From a checkpoint of a small transformer trained on Wikipedia.
Size: MLP 512 SwiGLU, vocabulary 4096, 9.35M parameters.
Architecture: RMSNorm before each block, rotary positions, biases, untied embeddings.
Training: a variant of Adam for these matrices, 206M tokens, 5667 steps.
Each number is 128 + 24 x the weight over the matrix's rms, rounded and kept within 0 to 255. Layers, rows and columns count from 0. Numbers have three digits each.

# gate: layer 2 MLP gate, 512x192, rms 0.0465, rows 302-311, columns 96-191
# up: layer 2 MLP up, 512x192, rms 0.0441, rows 302-310, columns 96-191
# down: layer 2 MLP down (transposed), 512x192, rms 0.032, rows 302-310, columns 96-191
gate302:166153105140113136120152122134133178116142173114107100124139110162146088139149176135145138110089111118113123130136141121107093131112151089115120111148128161142151135173125114101150188151104125135104147152148149142124170138099132090144104108096127101066141104118107162165115068167145086132
up302:183125113119156160138145106108099128119149132128154140121138101146075130158108138160124127139123151137161159119110098084161135092149111132132123095102155130084098136124110152125122114118063142153083132116102144151080140105113128119161157117121165074141141157147110128145162147127152133121
down302:152118139126121168120129139119130087114117160070070109135173173148135101144140165127144115084128085132122125130186123076120094133083128121129100116156128151127149131119100140121100160108185162128154138125121142091159125173123124105145162065121152108106094142091143116158130126143124127117
gate303:144128108118094111141162148119137161158145105194171159107132151126128077099141119109137172092124164172164136102128115118106100087144092084063104159102111159137121107145097121112133126133141132096125131179141116149113154154094128146126134127088108143119154123133165128119137141117146104129
up303:141120122106139142091116141113136099094154113149132122136105130138137137145115149144104107173107132112096150102136107129095115094125110117110141124127109132116094116125108134097097141097139079126169091117102150135133117106144123159113117178133123090118114069125146109141096120159129112097
down303:117093130120165132121112133133139144170132112118111095131166120092181074129124126112091136121147151125151127118152115100109158097126099121121107118122118147135131134109128120118149122126146121134109174114102110130145097128132117105201141119113158150119146129095119140141135128117120144121
gate304:134119093138114139079092108103112145100112132097094095170131126125139154105183157181138107120172125114103123165139152104109154111139100183100105158120083176142136119121099144121126150122114149119135156170151096094171141192142126106154150110096121144133095163135116154164128148116108126171
up304:112124130125124103125129083138115151115158133133182131130101089170147142120092095171145127088144110180139113119130111096111099151129115150090159104107101092134122137148130105102128156148080136134132098119132118127109123133066143120134147122106121102161106165125149165159144132078167150157
down304:155110113178139137145176101129142131126146105111178121147176126112156147133165107121124113124136124136164181099121136138130057140120142126146096148118123112131102141155099157162133151073139116165150134136146155134124074100116172129134107111128121165167125149125116141145143053094142111184
gate305:136144117149152138160114083096123125121152094118144112130114117161131110135137111161127144080102088096103143114133168126108104099128129107108108131097112117131147157122106096117108139129109134147136107112124088098124102134150132124151097114175115123130169102098168139154146129115101136158
up305:130118081155145085081128100120080121126123117114089127179144103133134107129108145139093163149134138090101122125126133148123080132122129078171072140118131122136149107141130151156153137110174076094153152125117128115125163121117156109139112155119118133117088095113108055136141133145127118129
down305:139110104120146109112145140133091162127141133131118103107111127137160116105103142110095119135130184158133125115136152103135132121091111103112121130138146122155151112127102117120130186108111135108106129149118118118130140108130101109133151101117121154119133137125088154127157058140084154110
gate306:108108161188142113150085171116133138147130076119150140150129082139125127120096089138123114104171055121133159182122157114110147105138138119151093116105128120156151149154128080153153096133156156132124136121172129162131115165155119136123071146137111115165136135126154122096166139086128159132
up306:144101124138122093112142172111116113132138158098168128139204107160101162132159094151147153117116175144127141144104172160098125093136107154137148111137102109168111106112120163143123147141107165072145125194112109140143127160112133125166103134106094159138136131112105153185111162139133195126
down306:122148083122111169114144107139100127179132163146116089163173125149124086161167109129144141118112063116102093135142087132094109143126149111117086143166147133111120145166148132108123164098119139107117104099095107099126141098127187139148072151115109149094109137126079156141155101107084129130
gate307:107128125091122177147092155138138157175156148157123159170120121162106130130082092104117111126113097115123123148102100114118151125103148118088095122148110126099173094100127162118159146120143119122139094163107109105110162147151164133125111109128136125122130076129110133113114144109148157113
up307:162107177135163114094095102129082115151148116165136096171128127167126121133158187113117095106134128150151139129150162123139098124115133192127113119113106084155087097185122193155134125121102129119102143159126136091108151096086141101095108123138132153107132129091132153142094107159184126123
down307:118139135161150170145113131140151127141156166141130092132145123141152083121113131110104125171163126135129122125128140164154097148113147111153137134166157131138121169122105139113140135116122108107117180128095120157133099138128143115109137147128143077103172129138121123165114089108123104121
gate308:148083101122149124116140105120148154165113130122132141134113113110075132114149108094132156104109092116149107096117150126088118151104102132141123121110158141100140133149124103098088114120123128142074115120109110152122134127096165124122163089135119111097124131124130120113137121128122107101
up308:114169102137116125141129147114137161096115122140155148154122154131141113122139156123128087135139125136102107129110120131130131178121134140107109130106166160181089114126149150118135132089135130118122155113110128129109149153143154151172123143120080155103115124122098095153181133126143142149
down308:126116123153147111131121131134200149127135106122149159140136106119125144142103100131149112081133112101134159112094141145131153158140114133142140119096189172112147122124130111163119179140120117100128104105093118122138083180091161124116118130149080135140141118083097151123126100141102118103
gate309:119132136103171124105119141050148126106108084070120121150184113127147133124176122112125136115164139139090132143104122119131136123152113132159156115092124106163140132079124150128138166144151092147129125140105077139123146168139102146146125083101130123082141148085128137164183154124140130115
up309:121132132150128162145156123122122125146135091141110170110107125098114089119081149122128107135123080087077100150151115110163176124128107110140109107133159160138125154094119142122111118102141131079129125115136109105141122136165137123174097170137160134106129145098110129086099130179103104151
down309:074110091085170115133121117122132132134129155109133165118151092139087156135086107135149125121136123138143091159117143113123147123125074118135146134119130120136117118134126137153105097146153133168171125132131105115128136144145120116118218170087132122142137157131133088163174144148140138074
gate310:058127124126139138095143117139107133077130098152169158100143114120101110103139144130141172157144151128157125136110130116105100105088140114153138084122086133120155171146134089113117190105135098105106137127090148152145149181162159119112077120116190157134166098105105151108183097127102119147
up310:140122110133138105151165175175134136129149106137165127134157129120189135141082116097099115104112122096169156098108148169138097135136145079161130157096141125163152073147150144135102134121082133106138117142119127162146096113147123123095125126137142119075165147134143115115129110122111169138
down310:098114178135131164152152144110161137139130145143098161123147111105101171134123117151105176130154134071107139093133136137145123164135123129135108112123190119120110145111107163127097165135106127122082119153160109095087126137117174142111142089151132107130097129131099124172137101115123129135
gate311:127102129142118135132095118096124126163148125139145165151127134100106159145146123137119131133173088123160161143134127155146175150111167140125136112124108133126126097071090140194152131126106104177138144149120163154139123122122147158148104139098110116139099137143140107105139104091103117110